{
  "num_hidden_layers": 14,
  "hidden_size": 128,
  "num_attention_heads": 2,
  "num_key_value_heads": 2,
  "head_dim": 64,
  "intermediate_size": 320,
  "vocab_size": 16384,
  "hidden_act": "geglu",
  "norm": "rmsnorm",
  "norm_place": "peri",
  "norm_eps": 1e-05,
  "positions": "rope",
  "rope_theta": 10000.0,
  "rope_fraction": 1.0,
  "qk_norm": false,
  "attn_scale": 0.125,
  "bias": "none",
  "tie_word_embeddings": false,
  "parallel_block": false,
  "extras": ["capped logits"],
  "init": "normal",
  "init_std_qkv": 0.0715,
  "init_std_o": 0.0135,
  "init_std_up": 0.0715,
  "init_std_down": 0.0135,
  "optimizer": "adamw",
  "learning_rate": 0.00274,
  "lr_mult_qkv": 0.4,
  "beta1": 0.95,
  "beta2": 0.98,
  "lr_head": 0.0139,
  "max_grad_norm": 2.0,
  "warmup_steps": 263,
  "schedule": "wsd",
  "decay_fraction": 0.855,
  "decay_shape": "linear",
  "final_lr_fraction": 0.0,
  "batch_tokens": 32768,
  "max_seq_len": 256,
  "doc_mask": false,
  "train_tokens": 188700000,
  "max_steps": 5759,
  "dataset": "wikipedia_en"
}
Each number is 200 + 40 x the weight over its row's rms, rounded and kept within 0 to 999. Layers, rows and columns count from 0. The size before them is the row's rms in percent of the matrix's.

# layer 9 attention query, 128x128, rms 0.0645, rows 117-127, columns 64-127
091,221,173,252,300,186,159,220,204,234,188,214,186,204,199,219,208,251,116,201,121,181,232,181,194,229,258,209,182,179,245,208,175,199,139,231,200,221,156,225,176,144,197,213,220,137,230,147,216,195,191,177,157,141,187,217,277,134,198,143,143,109,187,249,198
093,207,146,245,170,205,204,242,242,252,134,251,186,220,208,186,182,211,166,185,181,210,224,225,195,259,208,169,254,176,284,232,175,176,101,220,251,191,217,236,205,121,251,177,266,152,160,171,231,132,210,142,222,187,160,175,209,217,202,176,186,145,220,211,186
092,223,289,206,194,157,184,226,213,289,188,267,239,243,202,127,175,187,162,210,213,164,219,152,154,233,208,226,207,140,233,185,163,303,173,175,207,216,196,217,213,202,209,140,282,217,183,138,195,208,209,188,178,238,260,176,255,220,229,198,163,172,202,175,197
098,241,156,147,206,213,252,182,185,118,215,200,233,233,170,175,204,175,211,221,185,201,122,236,202,138,173,140,219,226,163,203,150,206,201,178,194,227,179,218,169,208,202,177,153,193,332,210,248,156,159,199,234,225,277,167,191,201,151,274,189,213,150,188,195
093,172,160,192,249,221,295,153,197,244,238,176,204,163,214,177,206,142,281,159,258,175,245,221,178,222,126,244,176,212,218,153,204,202,211,184,206,201,244,208,138,277,136,233,116,227,216,164,209,244,225,249,274,229,127,235,168,253,224,274,200,178,115,218,209
100,233,238,225,159,239,190,205,160,116,289,230,230,190,264,230,168,184,250,182,295,193,220,226,228,121,188,188,175,166,154,164,187,212,203,185,240,266,205,184,178,261,169,228,139,201,250,209,238,159,260,169,229,243,176,221,149,191,154,233,217,222,156,263,193
102,249,212,141,183,178,204,252,209,171,163,194,257,129,183,253,243,193,257,250,213,238,175,146,186,184,220,133,269,160,165,186,157,194,202,160,202,293,199,139,156,148,231,267,217,207,264,215,228,268,205,175,235,131,222,152,265,189,143,232,154,261,181,202,207
095,208,202,203,259,238,162,246,222,237,202,182,172,175,273,175,220,136,202,255,203,170,206,197,174,172,232,108,159,273,149,199,122,213,214,201,187,201,244,184,146,219,229,197,200,225,220,137,229,257,229,206,196,148,192,135,179,196,206,255,188,206,171,206,190
097,130,189,164,219,238,222,247,137,226,171,198,228,249,148,287,148,182,128,209,229,170,222,202,180,273,195,254,276,140,177,131,198,159,237,241,133,243,226,200,205,246,200,252,119,229,188,122,216,246,243,231,247,204,162,194,157,229,125,279,196,247,228,224,258
108,225,127,268,216,195,122,273,212,186,214,194,214,183,185,138,225,237,139,199,194,188,211,204,207,250,215,205,191,234,253,213,221,218,190,212,159,202,200,243,156,229,258,173,261,159,198,165,212,155,143,146,155,168,161,163,330,247,240,112,252,189,207,211,278
096,239,210,194,180,171,171,190,245,209,187,176,292,255,175,263,235,159,193,199,235,160,256,247,218,155,117,276,140,121,290,219,210,139,198,177,95,241,249,246,216,260,301,153,211,208,206,211,252,217,209,150,211,178,233,175,186,162,222,229,260,235,115,272,247
# layer 9 attention key, 128x128, rms 0.0649, rows 117-127, columns 64-127
091,162,162,162,223,173,157,208,236,215,290,174,117,161,251,165,159,172,248,205,244,227,219,217,226,122,197,190,149,208,199,172,139,135,133,178,246,245,252,149,125,200,195,166,261,304,160,196,228,176,194,170,216,229,253,198,205,302,174,235,239,202,197,217,140
093,129,229,235,162,247,188,275,220,277,232,160,211,197,133,184,140,276,249,193,136,216,208,156,148,163,251,192,203,234,175,156,238,239,159,193,211,264,158,193,223,284,113,216,201,337,234,225,174,234,184,217,191,214,233,206,211,229,180,196,215,181,170,202,182
091,190,246,187,224,242,219,199,249,189,209,209,179,200,118,186,149,191,163,217,162,228,189,221,178,278,212,182,177,239,204,211,199,256,151,195,224,196,186,192,197,190,91,160,247,185,238,166,158,237,182,173,180,247,180,233,232,223,230,179,229,168,205,192,201
093,199,167,188,210,157,152,194,189,171,211,169,208,230,186,145,154,236,211,146,306,171,243,241,190,212,166,194,185,129,202,222,179,172,226,190,183,236,176,266,254,254,300,205,244,192,195,208,209,247,223,224,228,143,179,186,196,130,144,226,213,189,235,187,233
092,242,187,198,170,166,235,197,194,261,226,183,204,192,240,250,210,271,218,138,177,153,211,175,137,231,242,219,199,89,179,292,211,173,126,172,238,212,127,263,197,196,209,225,138,111,193,241,178,140,179,177,216,214,196,236,143,200,210,171,165,153,143,158,267
107,166,128,178,236,193,192,139,165,210,199,181,170,190,171,183,257,198,161,157,257,189,258,208,213,270,149,179,174,201,227,120,218,126,244,236,220,181,185,185,205,300,230,223,165,195,116,225,249,192,189,217,190,197,240,228,241,172,201,246,172,179,181,194,357
097,217,185,196,237,228,109,204,172,169,200,193,239,224,128,122,202,214,198,205,239,198,176,276,173,250,120,196,224,189,208,174,166,169,241,195,177,267,242,214,209,243,307,262,214,213,191,181,139,252,141,177,167,145,205,195,217,237,229,143,242,202,185,207,195
098,180,165,255,187,194,202,242,198,143,156,201,226,181,216,133,218,185,238,174,180,185,213,220,160,235,236,131,231,185,204,146,215,237,237,225,183,260,226,265,255,188,377,204,193,147,194,242,218,221,185,151,172,235,244,207,266,188,154,237,192,191,239,231,183
092,214,148,241,214,181,248,197,218,212,165,226,227,149,217,237,96,237,194,174,273,101,202,235,212,198,196,241,187,194,196,138,199,209,170,202,197,174,228,187,188,239,178,227,200,192,213,121,204,195,155,181,225,152,218,193,193,228,212,197,190,171,204,200,214
098,222,272,214,126,204,198,243,212,196,214,105,222,189,240,237,185,213,170,248,175,271,222,178,147,199,164,175,203,229,175,153,209,179,149,168,186,177,195,181,138,213,134,160,189,262,198,152,186,156,271,156,202,174,217,190,160,352,236,237,181,157,195,172,213
098,144,177,259,186,231,242,187,221,191,227,158,203,229,190,226,189,205,189,252,223,183,287,234,182,187,127,197,215,215,259,241,184,212,174,212,155,167,153,202,166,221,125,235,145,173,278,184,174,129,234,205,127,164,233,194,249,197,125,175,237,149,157,172,190
# layer 9 attention value, 128x128, rms 0.0619, rows 64-78, columns 64-127
089,213,236,183,222,203,152,225,153,271,154,232,224,97,265,169,220,181,210,179,178,179,151,134,206,245,150,205,188,222,147,180,219,210,213,251,250,218,202,199,179,251,236,159,183,118,158,186,190,204,261,239,240,214,200,159,212,185,188,202,179,242,132,195,187
099,143,242,124,255,241,233,125,208,196,140,208,163,244,254,162,254,218,208,176,143,247,193,197,183,129,190,170,92,142,234,147,210,198,146,196,173,260,175,237,192,205,164,162,206,202,185,105,247,337,197,229,170,128,197,160,199,195,100,245,175,230,201,213,222
116,141,254,220,170,168,203,229,227,129,215,242,149,208,206,149,186,174,169,224,172,177,152,202,283,235,229,187,193,242,172,198,199,181,247,215,211,196,203,177,147,245,240,223,243,231,187,129,103,181,227,219,191,207,263,226,266,193,221,234,159,257,225,136,233
088,185,214,190,140,223,170,146,275,193,187,186,191,185,304,186,119,235,211,240,244,211,159,182,142,142,212,220,122,143,111,202,218,164,150,180,209,164,216,145,125,247,142,217,179,270,125,160,163,169,137,191,243,150,253,225,256,235,192,207,251,232,188,220,214
092,145,223,184,174,151,189,179,231,171,178,140,230,272,175,117,136,114,227,216,279,269,120,239,194,185,216,179,189,191,242,183,230,199,224,244,162,208,181,100,168,203,228,122,230,273,215,164,166,189,217,149,219,250,153,217,222,199,283,174,229,182,209,135,228
097,210,197,238,221,220,205,192,226,156,199,194,203,287,132,250,208,216,190,201,179,173,89,198,176,162,246,98,192,218,180,150,178,173,198,129,177,201,142,259,191,232,189,220,227,256,215,180,221,189,168,241,192,266,188,214,178,254,206,186,178,117,255,210,176
104,208,164,203,173,205,147,187,223,198,198,215,241,237,136,177,262,215,164,141,261,213,231,216,217,167,105,175,157,193,123,296,312,225,180,202,162,187,187,205,206,134,231,194,155,214,162,246,239,280,281,163,223,174,258,162,203,218,242,232,137,186,177,194,236
092,174,194,294,174,219,168,193,216,232,226,273,213,163,111,199,219,204,216,166,211,180,236,185,176,238,167,207,273,238,231,170,245,245,208,234,212,188,165,150,199,180,206,197,240,251,182,164,213,193,243,175,205,215,292,223,200,241,199,225,207,175,216,188,225
099,223,195,166,198,247,231,212,158,234,217,139,244,195,104,204,222,185,231,204,223,213,150,179,164,156,160,243,228,141,176,227,176,220,170,266,169,166,268,153,170,157,234,244,166,238,218,226,232,202,201,265,211,191,228,154,198,175,239,235,152,240,101,257,201
094,137,178,169,212,129,212,133,204,257,221,231,216,288,208,211,175,200,159,183,179,208,149,216,179,187,236,214,143,166,165,162,196,135,164,146,306,227,195,198,228,190,191,159,246,236,227,194,164,212,161,159,137,192,162,259,201,265,226,128,195,214,215,242,224
090,135,259,171,133,250,161,228,179,204,223,221,218,142,273,205,286,193,160,193,138,133,272,126,183,276,142,260,239,189,244,169,179,140,167,288,186,233,263,208,247,212,163,258,247,191,216,218,229,162,172,174,258,231,177,199,205,253,207,190,224,219,145,198,205
098,232,155,218,208,219,198,200,277,161,265,205,186,155,266,192,126,170,250,170,176,224,151,195,177,136,276,147,210,183,200,159,297,195,251,192,198,222,229,199,212,173,233,205,234,232,181,172,231,153,244,192,198,272,257,232,159,222,102,124,227,247,169,142,238
095,215,225,187,257,267,216,233,207,199,161,252,226,249,175,203,151,224,184,124,188,88,146,241,196,147,158,262,222,270,154,251,243,215,136,137,210,144,277,222,206,203,220,206,212,200,231,168,221,227,101,225,210,193,287,279,217,164,207,247,160,193,151,205,158
101,220,206,153,153,238,188,206,218,233,182,169,248,183,266,198,204,160,240,136,179,216,237,197,187,201,241,117,266,255,188,194,229,116,224,195,255,194,216,198,181,190,170,194,312,228,198,197,117,171,158,210,239,153,223,226,186,254,171,192,237,230,160,241,171
101,162,203,167,180,242,143,247,169,266,137,195,162,155,223,200,207,213,185,134,209,189,226,193,166,227,152,166,137,290,204,181,242,205,207,184,135,261,255,210,177,185,162,228,256,184,169,139,203,189,125,199,154,218,175,264,218,155,264,267,146,209,201,231,267
# layer 9 attention output (transposed), 128x128, rms 0.101, rows 64-77, columns 64-127
095,199,164,199,228,224,167,198,222,216,154,241,159,193,148,211,221,243,194,183,187,194,207,236,186,159,183,391,151,192,220,209,209,189,172,133,209,133,210,238,225,99,212,186,179,89,185,166,230,175,164,213,197,124,152,178,214,228,210,197,211,251,222,209,210
100,147,170,193,230,158,190,226,187,150,251,158,196,287,152,233,185,207,177,166,200,249,196,229,199,272,190,178,244,207,209,221,250,202,179,242,115,246,190,149,262,238,208,191,217,165,218,229,220,195,200,227,191,153,269,191,219,159,134,170,230,119,220,200,189
109,178,150,185,189,251,218,175,292,176,188,207,240,204,196,231,177,146,273,196,116,259,201,237,215,157,229,270,202,164,183,172,204,221,198,263,143,163,208,142,205,157,221,164,215,142,167,188,153,165,220,180,183,120,143,235,196,288,197,282,198,187,220,179,165
095,186,202,199,212,174,232,229,174,168,192,146,238,202,170,235,196,174,178,215,227,240,220,248,219,212,197,115,234,230,204,193,211,251,232,184,141,222,159,171,245,189,212,154,176,210,199,159,128,175,199,159,143,199,290,185,227,65,192,185,224,197,214,213,194
090,192,229,178,185,285,276,175,149,196,208,215,234,215,179,172,221,123,239,215,161,217,208,162,203,208,208,129,165,196,193,229,161,123,191,239,137,289,188,185,171,278,228,227,238,193,219,179,185,198,257,125,136,204,198,275,263,114,205,221,244,159,188,239,176
085,188,169,143,160,210,234,233,127,132,305,150,208,231,253,220,100,87,217,180,172,231,229,201,184,217,173,211,227,185,246,217,219,291,202,221,111,254,181,162,174,191,224,183,186,166,139,196,167,219,224,199,187,168,179,219,172,183,192,195,176,180,210,169,208
105,228,214,177,187,195,164,147,211,265,186,193,218,238,187,164,187,204,168,225,216,146,160,158,219,216,137,249,149,190,218,178,158,87,136,203,131,203,249,200,240,144,210,187,274,213,162,252,314,168,207,228,188,236,243,202,242,195,186,203,248,187,120,269,192
103,244,204,201,254,161,225,146,213,178,161,224,222,177,212,227,238,160,204,198,225,209,166,230,190,188,192,288,140,111,221,154,159,226,252,203,188,182,196,261,212,166,197,220,120,96,148,135,195,191,161,184,220,153,130,239,173,247,173,225,171,241,208,226,211
111,179,200,235,267,139,186,187,227,254,210,149,204,216,220,250,227,243,197,180,202,204,216,142,184,170,200,205,140,179,217,277,157,272,200,139,204,189,202,211,258,200,186,213,213,101,192,127,188,168,257,164,205,127,187,229,152,211,184,156,211,105,111,261,176
093,161,181,170,134,170,244,247,131,113,266,117,229,212,226,182,190,57,182,226,172,278,221,175,208,258,196,188,237,223,225,208,175,244,242,239,107,275,145,153,225,228,226,236,202,175,137,222,176,240,197,209,190,189,212,182,149,144,205,233,198,155,195,181,178
086,240,166,224,308,166,199,101,217,276,109,239,210,180,186,157,255,287,224,196,180,172,241,226,233,188,194,238,195,238,230,224,194,213,235,140,223,128,213,205,224,223,172,169,192,91,227,211,152,217,168,204,266,199,211,151,153,223,151,160,186,189,180,254,204
092,167,221,176,162,260,192,166,164,190,220,206,259,273,203,186,248,138,216,229,216,200,223,211,231,197,250,71,247,177,169,246,152,259,237,141,178,220,129,215,207,207,249,184,162,208,238,207,185,192,183,114,169,148,185,197,215,143,247,230,152,179,275,194,210
093,192,165,109,151,232,180,202,212,172,241,152,155,187,205,280,202,201,247,223,225,242,235,158,143,230,210,280,185,180,256,162,172,198,194,254,184,122,194,157,183,152,197,210,240,232,170,164,225,147,247,273,142,166,106,196,225,277,201,243,200,210,177,203,153
095,219,184,126,197,167,275,145,200,182,197,168,271,212,251,198,249,113,290,234,210,211,277,209,225,185,181,279,121,221,193,209,210,307,227,165,163,176,196,207,244,208,247,122,176,104,171,223,154,258,150,196,171,173,183,225,121,150,190,188,201,205,243,188,239